Weights of a small transformer language model: 14 layers, untied embeddings.
Each number is 50 + 10 x the weight over its row's rms, rounded and kept within 0 to 99. Layers, rows and columns count from 0. The size before them is the row's rms in percent of the matrix's.

# up: layer 11 MLP up, 512x128, rms 0.081, rows 462-488, columns 0-127
# down: layer 11 MLP down (transposed), 512x128, rms 0.0786, rows 462-488, columns 0-127
up462 106:54 32 52 50 49 52 51 51 66 56 77 69 42 52 59 43 57 51 37 63 70 56 41 45 40 46 59 35 31 47 33 58 53 43 36 41 51 44 56 48 58 39 34 53 41 45 34 55 54 69 63 51 36 47 38 53 40 62 43 54 53 81 52 50 52 53 64 60 59 50 58 54 53 56 66 43 48 52 53 35 57 62 59 51 39 47 45 39 46 45 58 49 34 40 54 52 53 57 44 55 36 63 33 42 50 43 46 44 50 55 37 49 49 50 45 74 56 25 44 52 49 56 50 53 50 47 68 67
down462 100:41 55 53 60 47 62 61 40 44 51 40 61 55 58 65 57 40 37 49 50 39 52 63 65 35 56 65 63 55 47 43 63 59 64 45 48 60 57 42 54 27 46 61 50 60 54 65 34 42 40 44 34 53 53 34 44 59 51 44 71 38 44 63 45 75 38 56 38 50 47 62 31 38 46 61 49 65 49 44 47 45 43 48 61 47 49 43 44 53 26 63 63 53 46 35 63 51 32 49 49 54 33 60 66 45 54 53 55 57 34 56 49 68 49 62 48 41 46 45 47 50 47 41 58 61 48 33 43
up463 109:46 57 58 47 35 55 63 51 33 52 29 60 55 57 51 60 43 31 63 50 58 53 56 49 66 43 64 51 49 51 54 59 57 50 66 55 67 58 54 31 37 44 44 41 33 44 53 58 46 33 66 36 17 44 55 69 46 42 40 44 53 48 44 52 50 50 58 49 49 41 54 60 55 47 42 43 48 53 53 45 28 57 57 56 38 36 67 65 56 69 47 56 41 63 38 62 68 41 58 58 53 52 56 44 35 43 42 67 62 68 56 35 45 46 44 51 50 67 45 50 37 47 47 37 50 37 50 54
down463 104:39 69 65 58 41 54 42 44 37 50 30 58 38 46 37 58 46 50 41 45 47 50 46 52 50 58 50 44 59 47 76 57 48 38 44 54 53 43 40 42 48 61 72 44 34 47 55 58 53 46 63 59 48 41 55 61 28 53 26 82 66 45 35 62 58 48 47 41 53 46 44 47 58 44 50 47 49 38 57 42 41 68 55 67 55 48 34 36 56 67 52 35 54 41 49 34 47 36 58 54 54 53 57 64 48 60 58 57 42 52 57 40 46 59 59 45 33 47 48 65 46 41 64 65 40 53 60 44
up464 108:48 42 30 37 43 51 50 39 57 32 63 56 51 54 47 41 37 46 55 58 48 45 44 37 61 28 50 65 45 65 49 59 53 53 48 60 71 42 83 40 53 54 46 48 44 60 54 49 47 58 43 45 44 47 51 52 49 54 43 39 34 57 56 43 58 61 46 60 42 42 50 66 37 63 36 52 45 44 64 31 31 56 69 59 66 41 56 52 48 47 50 55 42 40 34 61 58 58 65 57 40 50 25 52 41 51 72 54 48 60 39 46 53 51 32 56 73 54 48 40 46 52 51 53 64 42 57 52
down464 103:45 35 41 57 51 60 51 36 66 58 44 59 40 56 49 53 34 29 65 45 41 56 45 65 56 59 52 56 69 53 41 53 59 42 42 58 48 34 55 49 62 24 39 43 44 56 62 48 68 50 41 39 61 53 46 64 49 57 43 27 44 47 53 66 42 35 51 49 45 46 69 45 58 52 56 36 48 54 43 43 70 42 50 53 51 48 32 45 20 53 44 59 54 59 58 44 56 64 64 44 46 63 58 46 37 50 32 52 53 32 55 52 70 61 45 54 53 53 52 54 68 53 57 54 37 41 54 51
up465 099:45 47 39 53 48 42 37 40 78 51 56 63 56 49 47 43 46 60 22 36 42 53 40 32 64 45 57 49 34 44 46 52 55 63 54 62 40 46 42 52 52 52 44 46 46 44 39 50 59 65 54 80 31 53 44 60 48 48 36 51 44 62 58 50 47 43 57 46 47 49 61 50 50 50 70 59 50 38 55 46 60 66 66 54 58 62 55 44 48 54 46 43 45 42 47 45 50 55 37 55 55 66 26 43 52 37 43 61 67 62 43 45 53 47 41 53 77 42 36 46 31 57 34 63 49 45 39 43
down465 100:60 38 45 38 35 37 49 55 50 67 37 46 60 32 57 45 40 61 38 70 69 45 57 66 57 48 52 41 53 50 52 48 46 54 55 54 50 55 49 48 48 55 34 53 38 57 60 42 70 55 48 59 42 54 52 34 57 58 69 54 39 36 52 26 67 40 24 57 29 50 35 54 55 41 48 52 45 62 53 57 38 48 43 44 53 41 56 56 42 45 44 50 51 61 36 47 67 56 35 38 80 55 64 49 61 46 46 66 42 44 53 53 48 57 52 55 56 53 63 48 60 41 67 56 46 46 45 40
up466 109:61 55 46 43 35 63 42 66 61 49 50 52 42 61 36 33 38 59 44 55 56 37 45 37 47 45 55 44 42 48 68 38 55 51 66 51 66 41 46 49 66 37 37 44 36 43 44 56 47 40 50 52 46 49 62 54 46 45 41 66 43 64 46 46 60 50 42 62 41 51 58 55 38 56 56 59 63 58 46 59 48 54 50 63 39 42 55 72 62 47 50 39 25 72 48 41 44 69 34 61 56 47 49 20 34 57 49 57 63 55 60 35 50 61 34 43 47 43 64 46 47 65 48 46 56 47 41 55
down466 110:32 64 44 42 43 62 70 52 55 43 68 41 54 53 53 54 48 47 52 65 46 57 31 43 68 47 66 60 53 52 34 42 42 48 53 40 35 62 63 62 44 44 42 41 35 51 24 59 46 49 47 53 42 53 53 55 46 53 39 47 55 38 42 34 53 62 64 51 55 33 56 39 41 44 39 56 60 42 48 75 57 42 42 46 43 47 34 42 35 64 44 64 60 38 49 37 62 51 43 42 58 62 49 49 44 60 50 66 53 59 52 61 45 51 53 53 42 50 60 78 63 46 54 50 50 31 32 57
up467 107:58 31 46 44 46 52 49 58 59 49 48 49 49 59 44 41 59 64 52 49 57 48 67 58 49 61 57 38 44 34 40 60 58 41 54 53 36 78 61 38 66 66 39 41 46 58 51 51 48 43 60 28 63 41 62 47 60 50 46 44 53 49 50 38 48 50 56 59 41 52 41 36 54 67 30 52 64 59 56 63 39 58 48 49 38 40 54 54 53 40 45 46 29 57 37 57 57 44 59 50 50 49 50 46 45 45 53 33 54 70 74 47 41 45 56 52 25 49 46 31 55 74 48 45 47 48 70 64
down467 099:42 48 43 59 42 79 36 34 40 51 58 48 59 46 45 59 50 47 43 72 51 49 55 50 47 59 37 55 47 34 51 34 58 40 27 52 49 29 48 70 29 61 63 51 67 45 29 59 52 61 54 59 54 58 73 66 58 48 41 48 45 52 56 45 51 43 45 48 39 46 45 51 63 50 50 38 50 58 49 54 53 50 55 46 44 32 49 46 61 48 41 42 41 53 53 56 69 38 74 38 53 38 45 60 62 37 50 63 32 36 39 46 59 56 62 46 47 59 56 47 45 56 59 37 61 57 49 59
up468 097:46 64 60 64 35 46 49 33 62 55 53 34 40 49 46 72 67 61 56 53 59 45 54 44 40 51 38 36 30 59 70 37 53 39 42 31 49 52 64 28 57 40 61 43 52 29 50 71 39 61 51 56 39 49 61 56 44 40 48 26 28 45 52 38 46 49 53 58 57 54 59 44 49 58 55 65 45 63 40 63 62 49 61 75 42 34 54 56 47 47 56 55 44 61 31 39 60 50 44 43 57 59 59 58 52 50 56 52 43 50 50 38 53 44 43 52 45 49 37 57 54 59 48 54 55 43 58 49
down468 100:54 59 38 56 56 41 44 54 61 51 42 55 44 56 36 51 40 53 47 52 61 42 50 45 25 64 49 49 53 56 36 57 38 56 66 57 33 38 62 44 44 44 47 53 62 67 51 47 61 61 51 29 61 61 36 49 72 39 59 50 51 61 43 44 55 49 49 57 57 60 41 39 27 50 41 63 37 43 77 66 42 48 68 67 51 59 51 54 45 48 55 35 52 45 37 38 44 37 57 52 57 21 50 39 50 67 47 38 40 44 54 48 53 44 50 46 56 54 46 60 59 44 71 44 50 67 48 47
up469 099:47 61 58 43 62 50 41 44 64 50 29 37 61 53 42 29 59 52 70 64 39 40 69 54 58 55 53 56 51 52 56 49 56 49 48 44 50 61 49 29 53 64 38 48 38 30 55 45 32 43 41 24 54 44 40 43 44 42 49 36 48 50 49 57 39 66 59 70 64 49 37 61 46 38 56 72 65 52 39 61 38 51 61 66 46 56 53 33 57 56 54 33 72 43 46 41 55 54 42 42 60 56 43 61 47 46 55 49 39 52 59 40 59 37 48 62 60 52 43 56 51 61 55 53 39 40 53 51
down469 097:39 59 65 48 43 61 55 39 32 59 67 53 52 51 59 53 49 48 39 39 55 52 53 67 60 56 46 38 43 22 47 52 57 47 51 48 38 45 51 65 31 54 53 55 63 48 49 55 50 44 56 56 43 57 54 67 58 60 36 71 55 62 53 42 71 32 40 30 51 41 47 46 42 58 51 50 35 54 47 64 68 35 69 50 53 42 37 49 47 53 37 52 58 44 37 41 48 32 46 58 41 37 66 52 46 55 54 58 31 52 59 46 36 37 63 55 38 59 42 39 41 50 62 63 57 57 57 36
up470 096:47 60 65 42 64 53 52 57 68 42 53 63 53 46 44 55 42 53 35 41 57 45 62 61 39 39 47 36 44 52 43 38 59 37 56 55 54 54 47 61 45 46 48 45 42 26 51 43 50 58 36 69 41 44 63 46 63 52 39 49 35 54 49 34 51 54 49 72 43 48 45 67 53 59 21 40 63 54 55 48 61 42 64 53 50 50 53 68 57 43 35 38 36 56 32 55 38 48 54 56 42 43 54 38 58 38 41 52 59 43 57 53 53 49 69 58 71 55 46 41 46 71 41 59 27 46 46 61
down470 096:69 35 61 63 53 56 59 53 62 47 29 51 59 50 55 45 42 49 55 55 67 46 36 52 66 50 52 50 50 61 57 65 60 59 32 59 42 48 34 41 35 42 70 54 44 49 56 52 64 58 45 34 43 33 53 57 47 37 43 45 64 38 69 57 30 61 50 43 42 54 51 54 37 41 54 50 40 57 61 52 48 47 45 58 49 52 56 63 44 38 54 29 60 34 44 28 43 47 44 54 50 51 49 54 54 58 53 41 59 71 79 34 40 46 40 43 45 47 50 58 42 43 41 59 56 47 68 35
up471 102:40 47 38 55 31 58 53 27 65 60 48 41 43 45 42 68 36 83 70 39 55 45 65 42 45 44 53 57 45 46 46 62 55 44 53 48 35 61 55 51 48 54 44 41 48 29 25 55 41 55 74 43 55 47 53 55 58 44 28 64 46 52 48 56 41 64 46 37 38 42 52 46 49 40 49 61 41 43 61 55 37 55 68 66 50 60 42 52 57 50 53 60 49 49 53 43 70 57 41 54 42 46 39 41 53 55 52 53 54 63 48 41 42 53 49 56 63 71 34 36 54 47 43 48 37 48 59 57
down471 104:60 31 57 42 46 58 57 61 56 43 58 70 33 49 52 45 44 53 49 60 47 61 57 54 29 55 33 30 52 38 47 45 52 54 52 55 54 34 67 60 44 46 51 52 45 54 51 41 50 50 44 51 38 77 67 60 58 58 37 57 63 50 46 56 52 44 54 46 50 56 68 33 43 46 61 42 52 59 55 63 52 55 55 61 47 59 61 47 43 34 47 59 60 57 45 34 46 43 27 47 56 35 68 55 41 55 67 46 33 40 60 53 32 47 50 59 34 37 54 63 35 48 61 65 38 48 49 32
up472 102:52 49 68 44 29 55 41 46 35 46 52 39 43 45 51 63 65 40 51 60 55 34 47 43 58 56 59 73 51 51 41 60 58 50 59 54 38 53 46 44 47 64 71 46 42 46 44 65 60 63 42 39 55 45 55 48 64 38 25 38 35 47 52 37 35 52 59 63 54 63 44 49 54 50 37 68 49 68 35 32 50 51 39 62 50 52 64 58 54 55 46 40 39 47 55 33 60 57 56 44 57 51 58 63 36 59 44 50 53 48 46 46 50 53 50 55 68 47 21 56 59 29 39 52 44 53 48 43
down472 102:53 76 32 55 50 32 38 49 57 70 42 54 53 47 42 54 53 54 48 33 49 68 47 55 54 53 45 49 52 58 61 54 47 43 44 59 56 37 61 49 35 60 33 56 54 73 64 49 42 49 50 48 62 49 48 20 43 49 50 58 49 36 43 80 45 34 52 38 50 55 43 40 47 55 50 50 35 65 47 52 36 41 53 44 60 49 37 51 56 46 63 45 38 57 53 50 53 31 47 57 76 42 37 64 55 57 46 36 57 39 56 46 40 46 51 60 52 48 56 46 59 54 72 48 45 47 54 69
up473 115:55 56 44 27 52 44 57 47 56 55 51 50 54 53 57 56 76 29 59 48 44 69 48 69 44 51 54 50 40 45 54 51 62 43 53 57 59 52 56 44 54 58 43 60 35 50 24 45 54 44 54 52 47 42 54 43 45 48 57 48 47 70 70 61 40 45 54 71 67 57 68 71 39 31 49 43 53 70 31 52 52 52 48 56 48 45 57 48 54 68 61 42 31 38 44 56 52 44 56 50 35 68 45 43 52 40 54 48 59 38 37 47 44 47 60 38 34 38 42 48 63 46 46 41 35 58 50 68
down473 124:65 57 57 60 41 40 41 51 43 70 50 48 51 37 60 44 39 59 41 51 53 34 62 45 39 71 33 44 55 47 45 51 40 63 36 38 27 30 39 61 51 52 52 21 56 49 40 58 70 43 50 49 51 64 53 78 51 50 51 53 57 50 54 34 66 50 40 45 57 40 52 57 47 52 51 76 43 56 54 60 58 47 57 39 68 39 58 68 49 49 45 48 42 48 44 60 35 63 35 57 46 51 45 56 41 63 41 64 50 49 54 61 42 57 41 44 52 56 51 48 40 33 56 60 51 53 43 38
up474 083:58 64 59 49 57 46 50 56 53 66 46 59 50 33 28 40 47 49 48 58 42 38 53 45 38 34 46 46 42 37 31 35 60 49 42 35 53 47 46 50 49 54 59 54 54 38 45 47 46 57 42 57 87 47 63 62 39 58 39 58 53 62 58 35 60 48 57 52 53 42 67 42 43 56 55 49 48 35 77 68 43 50 59 41 55 50 63 37 55 47 48 32 52 49 55 57 56 61 36 59 62 46 42 41 53 52 46 42 48 39 30 44 39 58 34 68 59 57 43 57 56 51 37 45 40 69 53 39
down474 075:43 42 53 61 41 38 49 38 42 55 52 53 43 58 78 67 44 65 56 37 63 55 51 33 54 49 59 62 56 31 53 52 56 45 53 55 57 43 57 65 51 49 41 52 38 60 73 41 51 36 60 55 48 45 41 57 60 49 54 58 48 39 40 46 36 57 57 36 39 32 51 48 45 35 64 42 59 57 41 39 55 76 44 40 50 46 33 58 45 43 69 60 60 18 38 34 50 53 55 45 36 59 51 55 50 48 38 45 37 42 60 49 60 35 59 60 57 57 57 52 48 58 52 57 55 37 41 51
up475 092:58 55 48 60 59 45 50 66 54 59 59 64 50 61 65 32 48 53 34 49 39 46 43 33 55 33 62 30 46 42 49 65 66 41 45 57 39 65 69 32 39 50 36 53 40 56 31 46 53 49 47 34 63 48 38 52 45 51 53 62 30 62 60 44 54 54 46 57 37 57 41 60 42 57 43 40 45 50 48 56 34 60 49 71 44 43 54 71 49 54 50 45 67 54 44 61 55 40 60 57 48 51 43 58 42 37 62 52 51 57 51 42 43 45 39 62 53 24 37 65 37 48 52 45 47 48 46 68
down475 085:36 64 45 61 57 46 38 49 29 60 57 36 57 58 35 63 43 51 60 69 58 57 51 40 45 47 48 37 67 53 51 51 56 48 60 42 68 54 48 43 39 59 49 48 46 65 38 49 62 34 30 63 65 86 46 32 62 58 45 49 50 47 64 46 52 63 42 48 29 54 53 55 51 49 59 51 41 59 45 47 49 48 41 51 36 40 33 38 45 61 58 60 50 54 40 62 44 46 41 45 60 34 55 41 51 47 62 46 50 48 49 49 49 59 46 35 43 51 70 39 53 43 47 66 51 43 55 25
up476 106:47 53 65 40 50 48 61 49 56 41 44 64 38 55 30 63 60 41 37 50 48 50 59 44 34 44 57 57 54 32 49 58 51 45 72 39 41 56 50 35 48 47 48 62 39 59 63 34 45 57 50 57 55 38 48 73 59 53 35 60 39 56 61 38 43 50 45 48 62 58 44 52 51 57 53 64 65 44 51 48 43 58 54 54 49 70 64 68 49 55 50 68 59 64 46 53 47 43 58 55 45 65 62 44 43 40 22 51 48 53 51 36 44 48 67 72 50 41 42 41 24 37 33 43 48 50 43 47
down476 109:58 42 64 62 48 55 59 42 55 45 59 59 32 43 35 44 53 36 59 42 49 55 52 51 64 35 59 53 59 49 53 65 59 47 61 60 34 37 45 51 41 38 53 58 61 44 49 59 52 46 26 55 49 41 47 66 49 63 47 45 43 55 49 56 39 48 47 44 53 45 48 44 73 48 42 56 40 39 53 53 55 53 45 44 46 77 45 51 49 42 44 42 53 56 68 44 50 53 86 68 36 42 32 45 57 30 52 57 42 48 45 60 72 45 65 49 51 60 32 50 30 44 40 33 50 54 53 55
up477 103:55 40 57 28 50 47 66 40 39 50 37 46 68 39 49 45 35 55 43 48 61 56 55 38 37 49 47 39 45 53 55 66 60 36 42 51 58 46 37 51 65 61 39 51 48 38 42 31 45 48 77 40 36 48 50 36 49 39 49 50 50 69 54 59 56 40 61 55 43 61 49 55 43 33 49 57 54 58 63 69 37 55 64 47 68 51 53 52 56 56 53 48 52 59 49 71 50 30 54 50 31 69 54 53 48 47 57 57 54 43 41 40 55 49 29 48 47 54 58 40 61 64 46 50 67 51 59 72
down477 106:30 42 56 51 34 67 59 58 62 37 71 51 35 52 51 48 41 39 51 54 60 42 64 48 59 54 70 47 46 50 51 44 35 41 41 44 55 67 55 44 64 24 56 52 67 36 56 37 57 59 46 43 32 40 55 45 48 63 55 46 61 47 56 27 42 31 43 46 31 59 55 54 55 58 51 37 37 53 48 40 59 54 69 58 43 49 47 57 44 45 59 44 61 46 44 34 38 65 57 50 73 40 37 59 57 49 58 53 58 49 65 39 56 44 45 52 48 65 54 60 43 57 62 40 50 47 56 41
up478 101:47 58 38 53 37 60 39 40 60 59 58 47 40 53 68 47 48 50 54 54 60 47 39 48 56 56 50 47 42 54 20 66 41 48 30 40 49 58 45 45 39 50 50 42 43 58 65 41 53 49 38 39 49 47 58 67 55 53 42 39 45 52 67 27 54 48 60 46 48 38 51 41 40 57 63 58 39 54 44 64 28 58 41 76 56 55 58 51 48 53 55 55 46 46 70 43 48 68 52 41 41 72 42 59 39 47 66 46 50 65 48 63 47 40 58 63 71 29 61 50 31 40 48 50 48 53 53 51
down478 104:61 40 49 58 50 42 72 53 55 39 45 50 58 40 66 60 32 32 62 49 60 43 37 54 47 41 62 45 66 51 51 67 32 53 48 44 53 39 38 34 41 43 40 61 39 41 39 51 42 50 61 54 54 32 52 62 52 62 52 53 37 55 63 48 36 36 55 48 56 59 35 43 49 34 52 51 53 70 47 35 78 56 70 75 53 48 49 28 55 39 50 54 58 53 44 48 57 39 52 43 43 56 58 56 48 59 35 53 46 45 42 53 66 48 43 44 39 68 53 59 65 51 55 42 44 58 52 46
up479 100:53 46 53 32 42 67 44 40 49 50 50 52 69 49 59 57 61 41 63 36 52 67 48 36 41 55 44 50 46 44 57 71 55 45 33 53 47 58 40 42 56 51 50 42 52 49 36 46 53 66 64 61 51 39 42 49 58 64 36 41 56 54 56 51 45 51 60 46 62 44 39 30 51 43 38 26 58 71 33 66 56 63 35 58 57 31 49 46 61 41 49 41 71 48 65 48 54 43 54 57 35 71 47 60 57 35 50 70 50 48 30 47 48 46 42 41 45 61 50 62 52 57 64 45 51 44 61 51
down479 100:50 59 46 78 48 43 60 59 60 51 36 36 54 62 49 51 51 50 55 49 50 49 49 51 42 31 61 66 40 58 35 49 68 58 69 55 54 60 58 36 39 37 48 40 65 43 58 40 58 53 57 39 67 40 33 55 41 33 55 51 39 51 55 51 36 44 57 40 46 55 62 42 41 57 38 50 22 53 42 44 63 50 48 42 40 49 59 56 48 56 40 53 44 43 45 75 46 47 62 48 49 40 46 53 45 74 43 39 64 52 69 42 57 65 49 42 48 36 51 46 47 57 61 70 44 43 66 43
up480 101:40 29 45 47 63 51 67 35 50 41 20 61 48 38 52 44 51 32 48 39 48 47 68 28 54 46 45 63 54 47 64 44 66 45 38 39 43 44 51 49 58 66 45 62 30 50 54 33 52 49 60 47 33 39 48 48 55 62 58 42 63 58 54 53 54 71 61 51 49 62 62 43 69 43 55 47 68 71 56 42 46 46 54 66 53 44 59 42 50 58 66 33 50 54 59 40 40 62 57 56 56 55 50 51 45 47 40 40 59 48 59 56 48 49 32 56 57 54 30 49 57 55 62 55 39 42 56 49
down480 093:58 53 52 46 50 46 36 46 58 31 53 53 77 41 61 53 47 57 56 54 50 42 25 71 48 46 57 48 38 34 45 71 45 52 62 50 51 59 68 50 41 35 50 33 40 45 38 61 39 70 65 59 58 59 52 39 57 45 42 63 38 41 62 29 50 54 37 64 52 51 31 44 51 69 42 41 46 51 50 63 52 36 55 41 41 48 41 47 56 50 39 62 49 57 52 71 58 46 44 39 41 44 51 56 58 54 41 64 46 57 49 59 52 72 46 42 62 37 50 41 55 40 50 60 41 43 41 61
up481 093:42 42 31 48 50 61 34 57 39 61 50 46 49 40 52 50 42 54 46 48 52 46 50 36 48 42 58 48 49 50 43 62 70 41 50 34 51 38 57 55 50 64 38 66 47 40 48 50 49 59 59 62 35 51 42 49 41 50 44 44 40 64 60 43 37 30 49 56 58 46 54 60 43 59 27 62 50 40 63 52 43 67 58 36 61 58 69 58 45 56 41 47 60 44 37 54 56 65 35 60 30 67 65 51 49 61 43 42 63 64 41 40 52 33 47 69 66 67 32 43 45 56 51 62 50 36 43 56
down481 128:34 41 38 46 45 55 32 52 61 52 53 39 44 56 48 42 58 65 43 39 62 59 47 41 63 57 47 51 51 37 34 52 54 38 42 42 47 58 56 50 53 62 45 37 39 37 58 50 33 50 66 75 58 16 65 52 53 46 35 38 72 61 58 50 38 45 45 58 46 53 49 49 44 45 44 46 63 46 43 64 56 60 65 54 48 63 56 48 60 56 53 48 45 46 53 53 72 60 69 53 28 50 37 44 40 53 70 50 49 49 35 50 53 38 56 69 43 43 47 46 47 48 40 64 51 53 38 61
up482 098:43 53 43 54 43 56 52 45 43 60 71 39 71 49 50 48 62 69 41 39 47 66 49 59 45 62 60 38 42 54 43 50 48 39 58 47 51 43 67 53 48 66 51 44 63 50 44 58 60 55 36 47 56 44 46 43 42 54 47 35 39 42 49 51 41 51 55 54 38 51 59 48 34 75 51 33 40 58 41 63 50 73 53 49 55 54 50 52 59 62 46 54 49 61 36 69 59 59 37 53 40 70 44 34 33 45 45 44 51 52 45 30 43 42 48 77 51 62 48 45 30 50 46 35 66 39 61 39
down482 102:49 50 67 51 49 49 51 52 50 51 37 53 49 30 62 42 47 61 54 28 60 48 48 50 42 56 57 56 82 52 44 58 65 36 57 50 46 44 41 62 50 53 49 44 62 45 41 50 45 63 36 41 60 26 59 63 43 51 69 47 59 55 56 45 51 43 30 62 28 51 33 56 55 52 53 52 58 48 72 35 51 29 54 41 31 59 51 52 39 50 54 55 37 52 43 52 47 47 55 43 63 25 56 52 53 72 45 49 49 50 49 61 49 55 49 58 26 42 28 56 58 43 57 50 46 52 57 55
up483 090:40 50 61 39 47 64 59 43 54 62 46 39 44 46 51 59 40 58 49 52 60 49 47 31 48 64 43 59 53 54 58 55 54 41 38 40 47 67 58 38 68 49 41 27 61 55 30 47 37 60 50 49 55 48 54 45 45 39 51 39 36 57 67 64 49 47 53 31 55 52 53 50 40 42 26 48 50 53 76 49 34 58 62 65 39 51 54 43 54 54 67 54 62 58 60 59 42 54 51 49 50 42 57 51 48 68 62 47 55 55 56 38 39 39 23 51 47 55 41 44 50 77 47 49 47 30 57 67
down483 096:61 44 39 46 52 55 47 54 60 34 51 58 35 51 38 46 39 38 36 47 52 43 56 48 71 63 58 43 41 54 38 45 58 44 60 54 53 72 62 55 59 48 40 54 60 38 44 52 69 54 60 47 44 45 59 49 48 45 43 69 50 62 68 45 35 56 59 54 36 49 47 56 35 46 73 55 55 50 44 45 42 64 53 48 54 53 57 59 60 54 44 29 45 37 41 50 76 57 51 66 50 55 50 51 48 50 41 61 55 65 74 26 49 36 39 43 59 33 55 34 55 40 35 44 39 44 36 46
up484 099:52 44 60 46 41 47 49 54 52 45 52 44 36 46 78 43 48 60 46 59 76 34 41 50 40 41 37 47 46 65 43 34 45 37 51 49 78 50 58 59 43 52 56 56 39 57 50 45 49 43 53 64 43 52 51 48 43 45 56 35 46 62 52 61 40 40 55 57 53 56 52 62 50 72 49 33 36 51 40 54 32 45 53 51 42 45 43 54 57 37 57 45 27 46 53 79 55 66 44 58 41 55 47 59 51 62 58 52 53 49 27 35 47 48 59 40 50 55 55 62 61 52 39 66 56 38 68 61
down484 095:56 53 37 50 50 38 72 48 53 44 39 54 62 45 42 65 57 56 49 53 59 74 52 52 72 43 44 40 50 59 50 64 47 52 46 47 54 59 45 37 54 53 56 38 34 34 52 55 52 50 55 37 42 63 78 42 65 47 58 57 44 64 49 48 58 48 49 54 35 46 37 64 42 44 48 55 50 40 55 38 53 33 42 48 60 30 60 19 53 59 51 50 39 46 46 50 54 57 67 47 80 43 44 61 46 59 34 52 47 55 47 44 73 65 53 49 45 49 53 36 45 42 42 37 38 56 43 49
up485 109:32 46 39 37 32 54 49 61 59 69 49 61 61 53 47 53 49 60 57 40 46 54 58 35 50 55 41 68 36 35 49 58 51 57 37 40 60 65 47 53 52 54 42 53 36 55 34 59 45 41 50 66 45 48 43 52 46 37 35 73 53 40 44 57 43 68 54 44 60 50 56 43 56 26 66 63 60 52 50 53 33 52 56 64 70 48 55 48 63 49 57 37 52 37 30 23 56 49 45 57 39 65 58 42 40 37 47 37 64 55 53 49 45 50 64 52 63 49 51 38 57 42 52 58 58 54 62 45
down485 104:51 52 53 44 70 54 57 62 35 51 53 72 39 43 52 40 37 33 54 62 52 40 54 69 62 41 36 36 69 41 39 66 50 53 50 49 53 36 60 49 52 48 61 35 40 70 46 68 51 53 36 60 42 55 47 44 40 57 45 55 54 40 45 49 44 39 57 47 44 48 57 46 58 38 49 49 48 55 45 35 69 63 51 57 46 42 51 43 25 73 58 45 65 56 41 21 70 39 47 43 58 60 56 46 66 71 41 39 62 51 47 52 53 58 48 52 49 43 41 46 44 56 52 51 53 36 52 46
up486 102:43 37 42 39 47 46 58 46 50 67 34 55 45 46 44 39 55 58 60 36 57 59 39 52 44 40 61 47 44 49 48 65 43 47 58 51 43 52 62 33 47 54 60 46 40 30 36 53 43 46 45 28 51 42 57 37 53 47 43 48 51 51 51 45 36 49 48 60 60 65 54 45 63 36 46 36 50 40 56 61 68 50 74 35 49 68 50 49 54 69 57 48 41 53 41 60 55 59 40 72 63 45 59 34 48 62 33 51 53 62 58 51 61 51 69 55 48 29 54 39 79 51 40 48 66 57 52 39
down486 100:38 45 55 37 43 33 52 41 40 36 50 36 51 56 58 59 36 56 61 73 45 44 43 60 60 49 37 41 63 51 54 41 43 43 39 54 50 39 37 50 56 57 54 44 50 32 45 64 47 58 53 60 61 80 55 59 64 43 48 59 54 57 55 58 54 42 29 59 47 57 50 50 44 40 61 53 61 66 39 56 34 29 27 52 56 56 42 56 55 54 38 45 40 57 63 61 48 59 53 46 32 62 58 65 38 53 57 42 39 63 53 49 49 66 48 62 39 51 49 49 25 39 52 40 45 55 44 67
up487 106:49 48 61 34 45 62 48 49 56 63 35 59 70 43 42 59 40 49 55 43 50 52 50 44 51 49 49 64 54 53 54 35 46 33 55 38 60 53 60 38 47 45 43 29 51 29 37 64 56 43 58 40 52 44 62 53 66 53 47 40 57 49 56 80 50 33 58 56 54 51 75 58 39 33 48 62 47 56 51 55 57 62 48 74 66 41 52 51 53 51 55 42 48 56 44 52 62 34 46 68 55 62 57 29 51 52 38 57 53 45 58 40 33 41 52 50 45 53 25 44 45 52 39 41 35 44 49 52
down487 105:63 47 74 62 51 61 51 50 56 57 55 50 59 33 54 50 42 36 51 42 48 35 42 60 56 35 58 49 47 71 49 50 49 49 66 55 57 50 38 63 57 35 38 55 48 38 63 51 58 70 51 43 62 40 42 53 33 66 62 51 46 37 51 52 41 39 56 54 70 31 52 31 51 38 45 44 50 53 40 41 57 51 42 50 47 67 52 46 23 51 35 67 50 46 46 44 50 46 52 62 28 47 58 53 52 38 46 55 51 44 64 42 58 67 51 57 60 68 57 30 53 34 58 55 39 45 43 52
up488 088:51 57 57 45 43 76 40 53 58 48 50 67 50 44 70 55 57 42 31 44 56 45 35 54 41 46 46 35 39 58 62 64 62 66 36 48 56 48 41 50 51 58 39 58 33 86 54 57 48 49 50 49 60 47 48 45 53 53 44 41 46 45 54 53 49 42 63 60 61 51 63 60 36 45 47 45 62 56 59 44 49 37 42 52 56 53 54 55 50 48 36 42 52 41 62 39 49 46 37 50 42 48 51 53 33 46 41 41 61 65 30 53 50 54 56 62 68 55 45 62 43 59 31 42 38 21 70 46
down488 094:60 52 54 57 56 47 45 57 50 48 47 41 49 49 39 56 41 50 52 49 53 33 46 46 52 45 65 47 59 68 35 56 46 45 68 46 46 68 76 49 57 37 68 51 43 33 50 28 64 52 60 51 35 34 47 44 38 48 42 66 38 48 47 40 51 54 43 44 63 47 42 39 46 45 48 58 48 56 54 69 41 50 52 64 67 32 64 42 50 42 44 32 34 58 51 36 63 67 64 51 43 40 53 53 62 40 58 56 50 42 53 26 47 70 56 45 61 45 40 61 48 54 57 61 48 72 35 58